{"num_attention_heads": 2, "hidden_act": "relu", "tie_word_embeddings": false, "learning_rate": 0.00725}
Each number is 128 + 24 x the weight over the matrix's rms, rounded and kept within 0 to 255. Layers, rows and columns count from 0. Numbers have three digits each.

# layer 4 MLP down, 64x256, rms 0.217, rows 54-63, columns 0-127
122137126116111136140105117120124087130119147141169128142130146111100139147113133116102122121141111116143128129123124132134125103143111128122136155114100107143127131140118155167140151137123123142115164140133104103119133123102101125109115121121140100129121135122091102112143139111139135165086125175142138149145051084146104086146149115197105100118125092154117150120162111134133155146118
127132151121162114140127105136165160138127220142198142161145123159163111144159113107176070152131175111176116114118106109104166141145108133123094157108118134096117146139128140110126139070115092108146121121119164122105130166143136142144130147128100126160151118098075103114126100135148078105080138100091138085101135101134112107132157154087165112139156114131127128115093138099144126091160
140124117122113154145128129150115112121127083111097157148130155162132116168156113087104072148150125121132127113168094150104146137125144094117098106141138131114201115125132114168083160099141124083132122114128135092158153098162161143138156131124161096098057132110105129091131170141128177129162116110140146091109145103124140089162119108115110135145096150162184133146122156133123087108116
125143093135163160154157097111139130120091138123096101105149119116126092122213165162142150138127148136114141119154072105104150140126096121153127137134113109164133140118119131132094129072148172141145165152130133109107129129117128122138126097137100137108103177126122115103164115154170131126136119150143132128152083185086107150128148174116131118178109111098139137080178119121123088162092
112110147140097125148121121157159160123154147117112136130123148136180137089095155114086133120097141129123092094120134131097090136147103087143122140076140155173115135123143144158139128153121101126132157102132149112112083139132134071161113120136130158135162152126123180103133107160103101113096168122105077129154110095151142092125115153089178124127171132109104090123167126123133134144123
130128138120131147158111151153118104118115101129113121119148100112094117133123175123124116156146111117149149130121144176161115122144086099123117141167165096112130101130097147114122077137161138126097101133142125121118183095157161106159094094150087174116120166177104158165145143106138140174135145136113100129134101132143121104098160119142165171130154128113141146130075112131147132114142
149138123202096129132141091133130120123093149135132133125117080117126135145094099124139162155134174166108114162119130126140070124111133171128119127140155116131131137155163141159151146077178127104120102120128161130115143160138112113123127134127136084114148171173122103155147143160112112135091153058127119134132143134114120109111136125165160138133136146122132116096116152097151093129131
158100137184101101125125130136106132103110119129113167117134145074106100150142127096157143176105139140119155137132123142127111136123134133125135158096084105151149129131142143173127101098140136124141134166133149170120109145140149178098137135148112123085121124127119132136150088098178128089130122138158144152163088090068147149103101129154134111077161115138115096188117142167124113114105
142111151104106113146106089163131101111144193114145101093128102100116110130093158150151162125125109111127142137121160092110105123101178127110123150094160154128150171132151149088118151123133079131075105087094145112152140152091112101131117132103160139142156141116124096136148140107144081131165140144125111151156103115133104154145103155133116131157133159170156135139147158078176190123086
167138102095065113143110131146118170166162128144114127118139124173108119111150116123096123146113140093067121089148135104108137148152134136109099106138121150097061147127172149156151124132081140156138184117118121108140121207148127104127101110109108132127088112105133104167161117099143125101078138138118129093116132176148080110160132117178122102114128146147126141128075130170133181152147